{
  "vocab_size": 8192,
  "bias": "all",
  "tie_word_embeddings": false,
  "init_std_qkv": 0.0414,
  "init_std_up": 0.0414,
  "optimizer": "soap_variant",
  "learning_rate": 0.00584,
  "weight_decay": 0.035,
  "final_lr_fraction": 0.0
}
Each number is 128 + 24 x the weight over its row's rms, rounded and kept within 0 to 255. Layers, rows and columns count from 0. The size above them is the row's rms in percent of the matrix's.

# layer 8 MLP up, 576x96, rms 0.207, rows 0-137, columns 48-95
size [106  99 107  88 104  84  99  93  79  91  84 100 104  94  98 112 100  97 116  87 113 100 108 108  99 113  83  88 102  93  92 111  99 118  80 103  93 122  93  88 118 106  90 115  83 101  89  82  88 102 108  89 108 112 108 103 103  93  95  94  97  98 116  98 103  99 102 107 114  89 115  91  91  90 103  94  87 106 108  92  83  95  89 106 112  92 101  98 104 100 109  94  93 100 121 106 106 101 105  96 107 100 105 103  78  72  88 107  92 100  89  86 109  86  95  72  90  95 134 128 120  97  94  97  95  94 106  81  99  98 115  91 111  94  99  95  62  94]
[[105 125  89 103 118  94 104 106 155 113 111 133 111 102 156 120 166 124  78 162 109 130 125 142 144  70 169 156 192 137  87  97 137 139 128 130 145 117 126 150 121 144 151 122 120 134 103 130]
 [163 119 137 135 124 137 138 139 130 138 108 120  68 140 162 116 136  92 129 113 177 120 127 120 104 136 121 149 131 177 133 159 138 137 138 118 155 139 152 101 127 127 134 103 120 129 120 105]
 [129 150 128 121 126  98 146 120 106 114 127 153 122 163 139  89 131 158 192 135 111 165 129 154  57 147 143 150 105 128 145 149 116 129 161 114 124 132 130 113 125 131  66 111 100 131 133 151]
 [139  88  75 150 146 134 108 104 147 153 153 119 127 103 149 181  87 121 103 140 117 134 151 138 155 154 111 123 124 149 111 192 109 118 160 112  81 131 134 133 141 142 120 158 122 110 143 133]
 [141 106  94 142 135 146 165 128  87 203 180 132 179 109 148 138 107 127 172 128  98 135 123 125 118 123 157 178 136 148 137 154 142 143 145 109  85 141 143  89 105 166 156 143 134 127 145 148]
 [152 132 109 156 102 176 135 111  76 117 158 166 109 134  96 135 116 115 157 157 143 133 160 129 125 110 114 139 114 120 147 132  98  97 161 124 110 151 125 112 127 121 142 144 118 129 108 117]
 [111 135 155 132 167 114 135  79 152 140 171 136 137 127 163 141 118 126 105 104 158  83  93 140 145 205 128 163 139 141 152 167 198 135 115 170 107 126  78 142 112 144 130 127  73 129 103 124]
 [108 125 129 167 117 149 106 115 152 137  70 146 125 112 164 149  98  81 165 128 141 150 140 127 149 136 113 119 137 120 139 124 151 104 100 114 144 108 170  80 132 140 118 183 155 127 142 143]
 [122 132 132 101 145 115  85 172 122 180 131 114 115 118 125 149 124 133 100 140 143 151 131 115 116 170 131 144 153 168 129 157 174 198 153 146 142 145 126  87 177 115 125 137 156 102 113  97]
 [114 105 125 148 174 143 131 126 104  82 149 129  96 125 113 114 157 138 129  89 124 113 136 129 148 122 141 133 126 104 153  87 108 119 205 111 167 215 127 154 150 173 109 163 113 135 129 122]
 [ 64 121 104 135 104 155  86 110  97  81  87 148 162 142 110 122 154 133 110 131 141 111 137 167 149 114 162 114 141 176 157 120 108 148 119  69 112 169 132 119  98  81 119 122 149 131 129 125]
 [136 113 108 155 174 137  98 121 128 139 148 152 114 134 125 142 156 120 135 134  91 175 152 158 149 138 128 129 136 129 111 120 131 109 153  63 129 106 120 128  82 181 115 153 123 136 136 140]
 [146 139 127  93 108 157 137 126 122 112 145 154 147 192 135 127 155 125 122 101 106 133 128 141 116 118 158 106 156 144 121 183 138 136 134 136 153  93  99 143 153 112 166 142 121 138 123 131]
 [144 111 140 137  97 105 123  78  96 124 150 159 146 113 122  90 117 139  84  86 141 113 123 117 112 118 182 128 188 122 117 172  98 103 138 145 120 151 118 160 105 142 147  99 140 123 161 104]
 [131 117 110 132 120 152 150  96  97 114 136 144 171 149 118 118 122 132 142 133 150 156  98 105 156 105 152 133 101 142 176 120 134 141 106 114 144 144 147 108 116 118  99 124 112 137 142 178]
 [146 117  97 106 159 138 150 158 122 141 134 123  87 106 122 158 176 126 149 183 170 169 119  90 163 102 112 128 165 121 110 148 115 159 121 149 135 106 164  99 140 137 172 144  97 131 103 131]
 [159  72 129 107 111 164 126  93 144 122 126 154 160 165  86 139  99 134 119 159 153 160  96  68 120 143 118 152 143  87 122 146 152 149 143 162 139 128 147 119  70 135 129 137 147 140 143 153]
 [130 109 113 125 192 141 117 183 128 100 140 169 140 121 133 116 135 109 100 144 108 166 130 114 135 120 145 105 121 101 146 141 127 138 125 156  94 133 174 102 116 133 154 103 112 148 162 139]
 [163 144 140  98 146 105 146 141 109 156 146 141 161  56 133 146 164 116 141 137 172 112 127 156 108 114 126 123 152 170 110 101 141 159 165 102 150 134 113  97 100 122 120 146 144 143 113 123]
 [158  88 155 125 178 103 111  85 136 113 135 153  90 110 132 136 122 138 130 157 163 159 173  57 138  77 120 119 150 172 126 156 141 158 110 136 138 165 115  95 137 122 154 121 123 161 116 131]
 [159  92 131 128 152 176 131 127 111 122 130 179 112 139 106 111 135 110 136 138 120 120 140 164 114 119 146  99 134 147 125 120 151 154 135 126  82 152 105  89  89 172 146 134 118 107 136 102]
 [ 95 135 135  77 143 127 139  95 167 141 148 167 126 116 149 114 121  82 151  85 139 161 121 128 148 141 118 121 140  84 160 148 132 154  69 155 115 145 125 122 155 120  89 124 126 120  84 125]
 [169 141 166 176 117 143 129  95  83 147 150 132 134 155 140 127 145 133 131 118 109 159 147 137  67 127 117  92 164 115 118 136 150 125 147 142 140 121 111  91 113 155 137 122 140 150 157 106]
 [105 139 120 133 122 127 123 104  97 105 137 116 105 138  92 108 102 121 101 106 109 120 151 121 107 109 161 111 155  97  72 138 151 148 143 121 156 148 136 142  95 154 104 128 148 107 148 143]
 [117 133 148 123 137 125 103 172 140 154 110 131 126 116  81 148 107  90  94 111 181 168 133 111 155 133 101 121 112 120 121 127 159 115 154 124 130 132  87 106  80 133 130 116 163 168 107 160]
 [157 156  90 129 120 122  95 144 144 169 155  93 142 145 160 168 162 101 152 156 125 137 146  86 121 109 148 132 163 167 123 159  93 146 134  91 125 127 170  91 104 124 128 113  84 117 142 137]
 [ 94 170 100 177 131 113 154 100 150 123 116 141 141 142 165 151 137 151 119  77 134 142 139 119 136 160 110 119 181 170 108 111 165 170 164 121 126 110 131 159  94  84 118 134 113 185 159  81]
 [113  91 134 144 162 161 161 142 139  74 159 171 120 112  77  96 157 143 180 144 151 105 133 102 117  97 146 145 113 142 137 101 145  95 103  89 154 131 123 118 115 120 154  88 108 135 166 134]
 [129 134 166 101 140 126 106 140  83 149 144 192 114 129 119 117 140 132 126  94 108 145 101 115 109 134 141  99 147 137 121 116 165 141 148 132 102 131  76 100 117 126 136 163 144 137 119 125]
 [143 116 103 161 160 132 135 144 131 140  61 119 122 179 131 147 107 113 116 145 139 125 133 126 134 140 123 126 125 109 103 139  81 103 103 124 156 108 113 141 115 172 135 133 132 118 130 118]
 [122 107  90 157 144 158 163 156 137 104  94 120 108  72  97 129 160 102 125 136 113 156 122 164  50 174 157 156 139 120 136 160 131 114 114  97 148 141 156  99 122 115 157 125 102 120 111 108]
 [110 139 149 113 147 131 100 119 137 137  92 168 138  67 134 141 127 123 120 125 128 121 100 136 181 162 114  90 153 145 109 139 137 126 150 130 132 126 120 116 109 135 121 131 122 134 192 157]
 [148  90 106 125 112 129 105  97  98 105 169 191 126 123 112 127  89 126 129 149 107 115 143 105 124 169 126 144 109 144  77 150 125 148 129 161  72 141 121 122 100  92 101 121  99 139 142 119]
 [130 137 140 131 110 130  92 101 123 133 144 183 121 119 102 131 169 134 155 101 159 126 130  90 133 133 123 124 152 149 102 158 131 103 131  90 127 122 118 117 102 172 125 145 127 138 131 152]
 [118 150 107  86  83  91 122  95 136 125 135 125 136 106 136 141 149 139 139 116 123 119 116 120 166 131  59 135 139  76 141  91 131 139 142 153 113 143 121 160  98 149  96  91 146  99 114 111]
 [131 161 152 124 144 141 148 131  81  72 139 129 112 113 155 173 119 123 131 149 134 112 130 150 119 117 126 119 170 104 140 102 116 117 123  91 127 135  93 138 111 146 158 108  92 118 118 127]
 [132 137  84 103 126 119  99 100 129 147 153 123 107  94 123  84 183 129 113  86 115 144 135 124  80 147 122 127  87  91 199 117 162 125  90 139 121 122 121 144 124 126 182 143 130 120 140  97]
 [162 125 119 113 153 117 124 120 125 104 126 152  99 108  95 104 104 152 129 160 123 126 150  90 152 120 106 123 135 133 189 162 151 177 140 157  95 146 122 162 128 122  79 183 121 134  89 146]
 [111 148 122 151 191 152 106  64 162 150 123 136 124 122 118 154 155 134  95 151 103 106 162 144 145 112 144 139 156 136 157 162 115 130 108 149 137 111 103 139  85 159 135 111 104 137 107 122]
 [137 111 152 157 153 100  77 153 139 131 136 136 135 106  97 128 153 106 120 144 139  95 103 140 134 134 173 134 156 108 127 130 100 106 156 135 143 175 130 117 103 117 125 111 163 118 156 136]
 [154 131 163 143 127 135 118 135 118 134 129 130 156 123 160 107 192 147 181 149 139 131 135 110 102 119 175 152 164 142 148 132 128 132  99 117 124 105 151 124 143 149 106 117 174 104 136 103]
 [109  77 116 138 148 138 141 177 141 107 170 141 103 120  95 151 132  82  73  86 131 142 160 149 108 164 149 132 150  89 112 158 133 102 139 124  94 118 143 103 118 138 110 154 106  71 142 129]
 [126 142 105 160 139 138 163 119 131 149 121 175 156  75 137 106  86 146 163 120 137 121 123  78 146 123 125 116 111 121 139  87 157  87 148  69 120 140 119 149 157 117 110 138 141 173 151 108]
 [177 121 116 138 119  97 136 130 117  91 133 134 128 103 187  87  99 112 137 114 115 121 119 136 115 120 136 114 137 118 165 128 136 143  93  99 132 128 141 115 133 120 128 149  79 154 140  94]
 [ 95 142  99 159 110 105 149 120 107 163 156 104 110 132 119 161 124 142 120 160 134 163 154 102 111 111 102 162 169 148 148 119 112 131 147 125 115 146 112 120 129 136 143 138 106 127 128 123]
 [168  82 126 143 131 104 162 134 118 117 130 106 123 141  88 128 164 130 132 143 122 136 137 130 129 100 150 140 135 149 163 154 201 123 115 128 126 105 136 116 121 107 141 154 109 156 140 125]
 [ 93 163 150 124 137 152 137 164 121 148 104 119  67  89  93 141 182 104  91 132 141 159 162 156 103 138 146  57 152  84 116 143 112 129  99  96 125 148 119 108 139 122 115 129 123 140 150  85]
 [120 133 104 107 160 130 168 144 100 130 148 123 119 117 124 143 111 107  88 138 155 103 121 100 127 118 122 137 111 126 124 153 119 123 120 102 132 162  92  98 120 141 143  96 116 172 123 152]
 [157 126 103 106 150 155 109 106 127 120 130 105 125 140 103  84 129 118  92 106 145 117 135 118 107 112 152 102 142  96 100 160 147 138 120 173  93 144 145 148 131 108 147 112 130 116 164 120]
 [101 128 122 125 175 144  74 151 146 134 160 148 127 100 170 116 163 120 172  88 122 139  82 113 144 147 142 138 162 145 128 141 124 136 145 150 132 112 128 111 110 132 130 145 159 164 159 114]
 [118  99 165 107 133  88 131 109 131  94 155 126 148 100 117 137 142 103 150 126 144 151 103 108 130 121  93  98 147 151 120 165 150 180 134 128 145 133 106 107 131 146 154 118 134 139  85 137]
 [ 78 112  81 168 149 117 132 153 129 114  93 124 183 136 137 111 129 175 153 131 113 113 106 128 132 134 140 132 150 122 157 152  95  95 117 106 114 135  90 104 126  96  97 143 114 121 126 138]
 [113 139 117 119 154 102  77 131 147 147 138 174 107 143 105 130 138 110 142 116  95 168 171 151 193 119 150 111 177 152 118 168  93 139 127 131 160 139  90 123 146 132 127 151  90 158  62 142]
 [115 151  99 164 137 123  89 127 138 173 133 127 162 147 133 156 143 149 154 129 117  96 129 161 122 162 113 129 157 123 142 110  76  86 127 124 136 116 105  94 108 124 133 141 115 149 155 154]
 [ 99 116 140  81 116 133 152 107 159 125 144 142 147 125 134 140 152 146 140 145 117 119 132 139 151 150 108 112 155 128 124 116 102 164 109  92  92 142 109 110 113 131 146 104 123 129 116 156]
 [155  82 133 136 126 149  93 146 145 147 131 177 144 139 184 106 141 132 135 135 134 115 157 180 156 126 122 126 138 142  92 133 118 109 126  94  93 138 101 148 117 157 174 113 133 123 146 144]
 [163 141 102 145 145  91 120 102 106 153 140 146 118 111 155 144  95 105 123 105 113  97 100 140 134 130 146 131 124 150 133 131 165 145 118 132 152 154 115 151 132 108 122 150 108 143  80 119]
 [ 98 126 117 159 123 111 127 114 125 134 132 148 130 114 141 108  94 145 184 130  64 161 119 147 134 135 150 120 159 143 120 151 186 119 117 112 110 148  72 120 125 112 132 113 153  82  99 172]
 [139 127 120 122 159 114 156 124 143 104 147 140 138  96 142 112 134 100 152 137 139 107 146 194 156  87 134 139 154  98 117 146 138  93 105  72  98 144 125  99 144  96 153 100 153 145 137 111]
 [140 133 150 143 134 120 147 135 148  91 148  84 130 117 140 164 142 145  85 129 188 158 123  81 122 100 155 123 161 159 141 103 138 113 117 105 127 129 135 122 144 105 119 123 104 177 154 107]
 [102 136  99 106 124 111 163  86 111 104 134 163 117 129 134 106 121 177 123 141 109 154 120  98 120 157 173 129 108 133 130 116 150 157 112 131 122 108 106 136 133 139 123 103 157 126 149  98]
 [ 79  96 110 119 138  86 104 174 148 136 122 151 156  97 146 124  95 151 114 139 141 169 120 128 149 116 119 152 181 140 124 155  94 104 131 120 118 163 154 132 155 108 149 129 167 125 146 122]
 [112 169 148 120 132 118 107 142 102 172 140 119 124 107 150 148 161 149 144 121 153 101 134 145 117 130 164 184 138 124 150 110 130 140 138 125 156 116 107 109 149 143  50 113 193 151 136 162]
 [115  95 115 114 147  88  86 138 133 113 145 161 181  93 132 103 113 155 119 167  92 137 112 115 107 121 109 180 128 156 128  85 131 137 104 128 128 128  85 141 157 129 136 155 150 150 136 162]
 [144  98 114 165  80  96 136 150 150 152 142 129 141 160 141 172 108 102  93 162 138 165 112 100 144  95 109 122 127 104 129 153  78 129 113 141  90 115 146 152 105 137 121  96  93 110 163 134]
 [161 157 133 127 139 165 137 138 130 113 146 116 151 109 116  89 177 163 167 139 102  99 152 132 118 118 144 120 154 115 123  93 106 162 122 102 101 149 105 160 133 105 124 133 116  87 161  74]
 [127 101 135 131 116 150 144 159 125 125 112 129 127 132 130 130 127  95  97 144 163 132 122 137  81 134 157 131 153 125 104 105 127 108 132 118 166 108 125 118 147 116 146 125 108 107 117 130]
 [115 111 102 105 141 102 152 130 112 145 111 145  99 133 110 106 122 159 138 112 156 172 151 111 113 145 115 123 135 143 123 135 143 127 117  86 137 111 130 146 100 104 157 148 130 170 166 130]
 [ 97 106 162 117 151  94 170 124 152 116 135 110 147 146 164  95 172 164 100 143 130 116 104 145 139 140  99 142 153 118  93 116 155 154  91 114  94 132  88 129 146 153 101 157 117 151 149 154]
 [142  84  79 141 161 117 127 121 198 157 149 117 113 116 141 151 150  95 128 113  98 106 102 102 125 112 105 136 107 124 174 127 133 147 136  82 122 159 129 135 142 129 127 131 102 130 122 181]
 [182 136 166 138 154 138 139 120  94 138 149 128 102 155 123 125 160  77 152 100 137 134 126 104 107  98 172 108 154 139 133 121 124 144 133 120 150 134 115 134 113 134 117 126 176 130 159 111]
 [138 146 145 124 135 147 106  96 123 144 119 149 110 120 124 122 138 122 104 115 118 130 118 134 126 103 126 146 130 147 145 123 154 152 142 135 121 111  88 182 135 156 153  73 123 129 113 134]
 [149 152 131 131 120 100 121  85 128 106 149 109 131 149 126 122 147  99 102 124 154 178 143 111 185 152 147 130 153  92 141 132  97  76  92 135 114 146  95 128 112 131 181 135 105  87 105 100]
 [140 180 133 140 136 160 119 132  91 116  99 116 175 120 118 136 105 128 175 169  95 108 109 127 131 126  92 152 163 154 117 120 129 154 124 129 140 150 106 132 123 129 160 157  96 105 129 186]
 [ 98  99 121 145 161 108 122 160 183 131 113 112 140 103 174 123  98 153  87 162 126 117 169 106 185 167 125 105 130 117 120 109 123 141 121 106 121 128 148  99 122 132 144 131 115 100 152 131]
 [121 154 106 148 166 129 134 102 102 112 145 164 121 133 107 121 114 157 123 153  78 134 117 156  83 176 171 113 158 113 162 111 121 141 112  42 172 111 157 114 117 145 160  97 118 110 140 181]
 [120 123 119  71 114 141  90  99 130 185 141 102 108 105 178 117  90 101 115 125 156 142 108 125  95 146 149 143 144 102 115 100 148 118 124  86 111 147 174 140  98 128 162 119  93 146  87 101]
 [118 147 168 135 137 130 131 115 116  92 108 130  92 128 101 168 151 135  63 141 112 134  64 127 140 170 128 135 132 136 143 114  93 154 151 116  98 123  90 120 125 162 134 134 119 140 162 141]
 [139 129 121 140 117 101 120 136 113 106 133 129 121 106 168  82  82 115 148 162 148 134  94  96 100 106 143 158 156 129 121 140 140  96 101 117 133 128 128 106 104 169 160 105 114  66 133 127]
 [ 98 123 100 150 162 122 157 107 132 134 121 157 160 156 124 133 144 118 159 125 132 127 133 151 150 129  80 144 112 117 119 106 144 118 163 185 126 141  96 121  78 127 118 162 120 125 100 112]
 [112 126 145 159 133 122 130 138 114 153 100 143 127 118 112 143  95 111  98  84 122 124  92 100 127 131 183 161 146 112 110  98 152 104 155 117  94 127 130 113 131 104  86  84 118 150 127 131]
 [180 141 116 142 116 126 105  81 154 157 110 145  96  95 167 141 104 130 129 120 119 102 131 103  96 130 147 134 162 153 108  94 144 155 145 101 110 128  85 128 135 115 148 165 150 132 145 143]
 [ 83 125  92  87 136 112  81  95 135 140 135 121 123 130 158 143 151 114 149  98 167 102 166 119 129 142 107 136 106 144 128 180 158 159 114 125 131 100 119 140 129 157 113 119 115 139 121 119]
 [121 145 118  87 111 119 165 106 136 119 144 111 163 154 155 140 163  71  93 105 100 132 125 110  87 157 134 116 118  64 143 101 157 116 146 143 108 147 113 124 112 136 104 144  82  99 130 131]
 [117  92 118 119 159  97 135  96 139 109  95 141 107 102 137  95 172 108 137 152 136 141 118 152 156 103 103 106 126 109 176 109 109 158 114 136 103 118 122  95  98 111 116 131 145 121 116 138]
 [172  98 107 141  90 123 129 117  88 116 125 177 157 114 101 157 138 109 119 154 129 159 112 126 113 175  80 148 105 115 114 147 124 125 131 119  90 102 118  94 158 164 162 126 127 110 155 149]
 [119 126 137  97 133  81 140 119 124 139 129 146 126 126 111  94 131 137 136 137 164 107 141 138 167 128 151  66 144 116 109 144 133 136 134 130 125  84 111 121 110  97 118 101 114 143 169 154]
 [134 117 116 125 136  93 127 136 115 135 136 127 123 124 153 130  96 134 151 120 143 127 106 135 146 193 132 128 138 135  93 118 141 156 145 101 166 127 128 179 113 147 142 141 114 146 158 134]
 [158 156 157 170 159 119 120 135 120 130 126 159 150 145 164 163  87 139 116  87 113 100 103 139 130 124 163 132 144 114 116 102 108 169 193 120 112 122 143 107 122  94 113 114 122 101 140 139]
 [117 139  95 162 150 119 141 107 141 115  68 136 151  74 118 100 163 126 104  98 149 136 151 173 128 128 116 113 175 130 149 142 110  87 128 137 128 137 143 128 114 119 117 157 110  92 127 160]
 [128  96 103  98 156 100 100 124 115 112 129 147 125 137 129 143 149 173 109  99 144 110 107 150 123 103 135 158 135 145 107 123 129 128 101 120  70 183 113 156 126  95  67 171 160 154 171 117]
 [118 167 120 134 161  92 115 139 176 176 132 105 113 132 145 128  86 131 139  75 140 124  88 144 123 126 121 124 147 123 137 146 120 121 184 122 100 150 155 134 117 119 125 123 185 129 126 126]
 [142  89  98 137  68 141 138 100 141 123 139 146 140 117 158 153 110 133 148 114 162 151 118 153 181 126 119 128 170 127 135 129 148 134 124 112 120 129  77 127 146 132 105 156 136 139 156 137]
 [101 150 121 129  91 104 114  97 135 132 107 156  87 136 172 124 103 126 141  87 136 102  80 113 124 106 147 138 148  83 171 136 143 160 125 120 134 102 111 151 114 124 152 154  82 118 122 119]
 [116 120 111 177 149  80 140 123 144 138 163 153 124 148 110 153  91 169 150 129 173 112 144 122 111  94 136 138 124 117 128 108 103 119 136 139 124 165  88 132  93 148 140  97 105 154 122 109]
 [125  73 126 125 121 170 176  85 109  78  97 156 146 133 120 111 130 133 118 166 122 108 154 137 118 143 121 105 114 116 116 116 155 140  89 126 146 135 122 105  87  89 135 146 140 150 152 118]
 [130 106 131 144 101 129  84 119 144 114 139 150 185 138 152 161 104 136 100 114 152 153 145  96 103 116 151 102 123 103 118 131 129 114 132  46 113 161 109 154 155 160 103 106 160 137 139 115]
 [104 135 101 173  93  88 141  99 135 128 138 171 151 141 103 149 126  81 119 121 117 170 124 155 148  88 157 112 146 200 139 146 165 123 152  80 136 116 124 114  89 138 105 149 124 126 121 155]
 [144 123 140 115 111 131 124 126 107 164 115 160 151 127 129 158 124 162 138  83  81 118 120 153 167 122 127 102 151 107  90 127 133 163 137 121 140 155  85  91 130 124 118 168 122 159 111 157]
 [128 125 113 127 153 129 125 123 107 113 138 136  75 124 109 137 166 119 132 128 163 118 133 152 154 118 125 139 147 121 133 135 149 167 143  97 145 151  90 111 160 140  99 114 144  86 132 152]
 [138  99 128 133 124 149 152 138 143 118 110 174 115 130 147 149 177  95  78 184 128 141 145 136  87 116 168 120 127 114 130 131  94 115 130 103  95 136 123 110 122  99 118 129 116 105  95 120]
 [144 176 130  99 141 142 145 153 139 139 123 138 147 102 123 122 136 159 116 161 119  89 114 120  86 106 186 130 127 139 131 105 135 112 172  93 142  93 119 174 132  98 131 121 119 145 137 133]
 [123 126 174 131 137  84 103 161 120 128 173 121 147 135 110 122 147 120 121 121 123 121  83 145  93 145 184 126 158 115 127 133 140 117 106 151 142 153 118 122 128 174 139 137 133  99 169 144]
 [127 107 116 106 175 123 141 140 128 132 145 156 128 111 136  73 141 128 176 114 122 114 172 134 109  94 112 125  77 101 130 118 142 119 124 128 117 122 124 128 115 118 144  97 120 146 158 143]
 [170 130 118 135 194 110 136 123 149 104 156 112  78 101 110 114 129 106 142 152 147 114 145 155 131 148 125 133 141 118 137 130 148 142  96 114 136 153 127 180 151 111 126 104 158 152 132 127]
 [131 128  82 102 138 112  97  94 123 127 174 153 108  72 132 101 109 157 117 136 140 151 143  98  91 120  96 121 100 128 112 116 107 119 123 120  76 101 120 135 125 120 115 112 111 131 124 126]
 [142 129 102 148  90 103 128 150 135 151 134 148 155 156 161 130 154 131 102 162 175 153  67 124 146 101 126 110 124 140 134 138 111 147 129 125 132  98 146 129 109 126 165 130 145 163 181 130]
 [122 126 126 139 153 105  76 111 146 124 119 122 104 156 114  94 146  96 108 109 114 131  76 114 165 121 119 188 107 118 126 131 133 115 162 154 143 119 100 160  83 119 144 112 139 159  96 161]
 [121 102 119 138 149  54 122 148 126 161 108 139 133 139  92 151 133 120  83 145 166 125 130 120 126 121 165 150 104 120 139  99 134 120 158 136 130 130 113 119 161 147 142 111 117 164 146 150]
 [137 171 137 105 139 133 132 126 114 156 126 164 144 120 130 134 135  73  86  91  83 136 114 167  90 159  85 109 113  94 115 153 111 132 142  88 158 109 139 165 111 161 146 113 123  96 137 119]
 [134 156 174 145 160 117 105 142 135 126 166 154 183 145 157 135 132 166 149 121 169 155 119 168 139 148 123 107 138 107 102 122 121  88 145  80 136 122 146 125 167  71 110 129 127 110 113 108]
 [141 109  69 130  87 151 143 126 142 148 113 131 142 144 100 131 149 149 122 135 157 162 140  66 151 111 133 131 197 154 153 130 110 108 168 135 138 120 128 130 125 128 123 131 109 159 153 115]
 [183 147 115 126 135 152 181  56 137 148 110 145 123 118 114 117 152 159 119 146 142 161  92 136 165 160 110 148 125 130 127 106 131 126 100 124 140 127 143 149 140 114 102 151  82 136 137 150]
 [168 121 108 139 139 151 165 156 146 131 115 130 128 155  79 125 124 114 141 138 136 184 120 130 142 154 127 124 171 131 152 121 126 153 172 161 153 100 153 121 140  95 140 121 127 107 147  94]
 [145 100 117 102 151 131 115 128 120 135 170 118 133 106 105 167 105 105 133 138 139 146 160 108 123 125 150 147 143 151 158 125 147 113  77  77 102 147 123 129 138 116 139  99 127 131 159 105]
 [120 116 137 121 106 117 114 126 112 162 145 149 105 114 127 140 133 123 104  84 166 132 128  95 131 111 128 141 133 111 123 181 129 167 171 128 145  92 135  97 130 178 123 128 148 132  79 141]
 [125  94 143  91 138 139 124 127 131  74 100 127  54 118 115 135 126 109 114 149 147 136 117 148 138 128  99 150 124 117 128 116 159 165 160 114 148 140 153 144 123 138 138 108  61 160 110 119]
 [118 134  90  85 147 115 153 115 173 174 109 123 119 165 125 120  96 134 135 131 133 144 129 128 143 138 107 104 116 178 116 114 141 141 147 170  91 142 119 138 135 113  86  97 127 152 147 155]
 [ 84 187 113 117 133 139  92 135  89  94 144 117 135 138 144 165 106 122 114 161 128 177 111 155 153 136 142 150 181 129 100 154 169 162 109 125 113 134 164 127 125 155 156 133  95 200 121 187]
 [152 113 114 101 149 128 166 131 100 148 135 161 158 101 125 122 180 113 140 155 150 147 117 176 120 114  87 114 118 121  78 143 103 145  98 135  73 173 112 111 140 114 101 127 115 112 144  85]
 [ 95 143 148 156 136 140 156 142  85 143 121 168 112 103 205 117 157 122 120 131 124 133 116 120 108 143 139 125 139  94 125 132 156 115 147  99 168 122 129 129 110 133 151 132  98  64 104 113]
 [194  89 128 152 142 128 165 148 129 120 145 116  82 139  97 109 114 171 106 147 133 146 146 133 144 167 140 142  95 106 109 105 115 152 113 141 149 143 159 104 136 132 109  71 107 145 131 115]
 [124 112  95 143 162  84 152 138 142 117 113 148 145 103 121 123 131  93 122  71 140 165 136 106 154 143 163 132 123 105 126  80 148 144 156 139 172 101 141 141 123 163 183 112 107 144 116 139]
 [184 118 120 133 139 134  93 131 115 132 102 141 109 132 106 130  81 115 116 153  93 140 105  93 137 180 137 109 123 156 189 139 113 127 143 142 103  90 129 124 148 139 103 113 111 137 182 157]
 [104 164 140 127 139 107 152 124 115 123  75 123 119 140 186 109 157 105 123 118 147 119 138 132 131 114 107 114 138 107 168 129 151 144 118 134 158 107 115 136 119 104  96 155 125 128 135 130]
 [158 170 120 124 146  77 146 132 178 103  66 148  67 109 126 144 105 155 127 128 144 129 137 160 146 154 124 127 150 117 118 129 150 132 153 106  88 150 121 107 124 156 178 126 150 108  83 126]
 [ 90 136 105 116 142 107 150 110 146 118 155 116 137 130 161  77 171 144 115 128 117 127 146 128 168 129 124 154 157 143 136 109 161 136 133 134 118 123  66 180 178 141 105 131 108 149 152 128]
 [145 100 129 169 142 182 154 143 103 110 104 124 128 118 144 122 120 142 114 182 173 126 133 134 103  98 108 117 125 159  96 145 129 159 154 134 119 143 137  84 137 111  91  95 165 147 155 114]
 [110 134 116 145 137 156 100 120 136 117 131 159 104 102 121 126  79  92 147 141 140 124 103 101 136 122 143 171 125 157 116 116 128 108 103 131 135  85 107  96 141 124 163 107 100 133 139 169]
 [155 142 112 167 130 139 137 150  76 106 147 141 160 130 141 116 133 125 106 172  99 116 124 100 102 120 180 124 136 134 178 125 148 112 120 109  93  97  97 138 115 157 140 169 123  88 114 112]
 [156 135 105 146 106 132 107  85 129 163 110 116 151  99 123 111 170  94 134 104 110 132  83 102 110  83 157 116 172  95 142 186 153 104 134  89 185  93 124 137 115 111 141 136  88 163 147 145]
 [137 137 163 139 163 159 129 128 110 111 148 154  96 105 158 149  96  76 127 119 131 125 112 188 128 128 145 148  93 103 165 123 137 109 186 122 161 116 138 165 103 138 106 109 173 131 166 129]
 [124 175 123 125 164 110 150 141  96 127 113 138 123 116 140 120 137 138 140 166 143 117  80 124 118 171 127 124 178 121 147 115 144 168  93 130 144  95  85 170 148 143 137 183 143 107 121 133]
 [113 111 139 125 149 106 125  75 103 162 115 113 117 120 177 109 152 147 134 107 123 123 120 108 103 145 127 154 170 142 148  99 131  73 117 127 124 153 110 174 151 125  87 117  88 159 113 136]
 [145 122 106 117 182 164 178 132 112 105 174 154 180 148 139 109 109  89 129 113 147 139 137 126 120 128 162 100 111 153 135 133 152 106 121 112 123 112 151 114 141 148 152 115 120 101 141 110]
 [147 137 108 115 115 135 116 122 136 139 165  71 117 106 159 113 142 131 140 140 136 149 140  96  91 136 133 132 185 125 133 136 201 154 138 135 114 119 123  70  82 101 129 172 143 161 141 113]
 [142 128  61 118 143  52 138 115  82  94  97 152  70 123 162 156  91 128 135 134 122 168 124  98 114 145 107  67 116 161 105  88 155 130 126 120 130 121 101 126 119 117 116 118 127 117 127 128]
 [155 172 121 160 119  96 172 113 153  87 114  89 133 158  92 152 126 110 128 140 131  96  96 119 143 107 101  74 105 114 174 110 138 144 111  82 110 116 130 123 128 108 167 153 103 122 131 152]]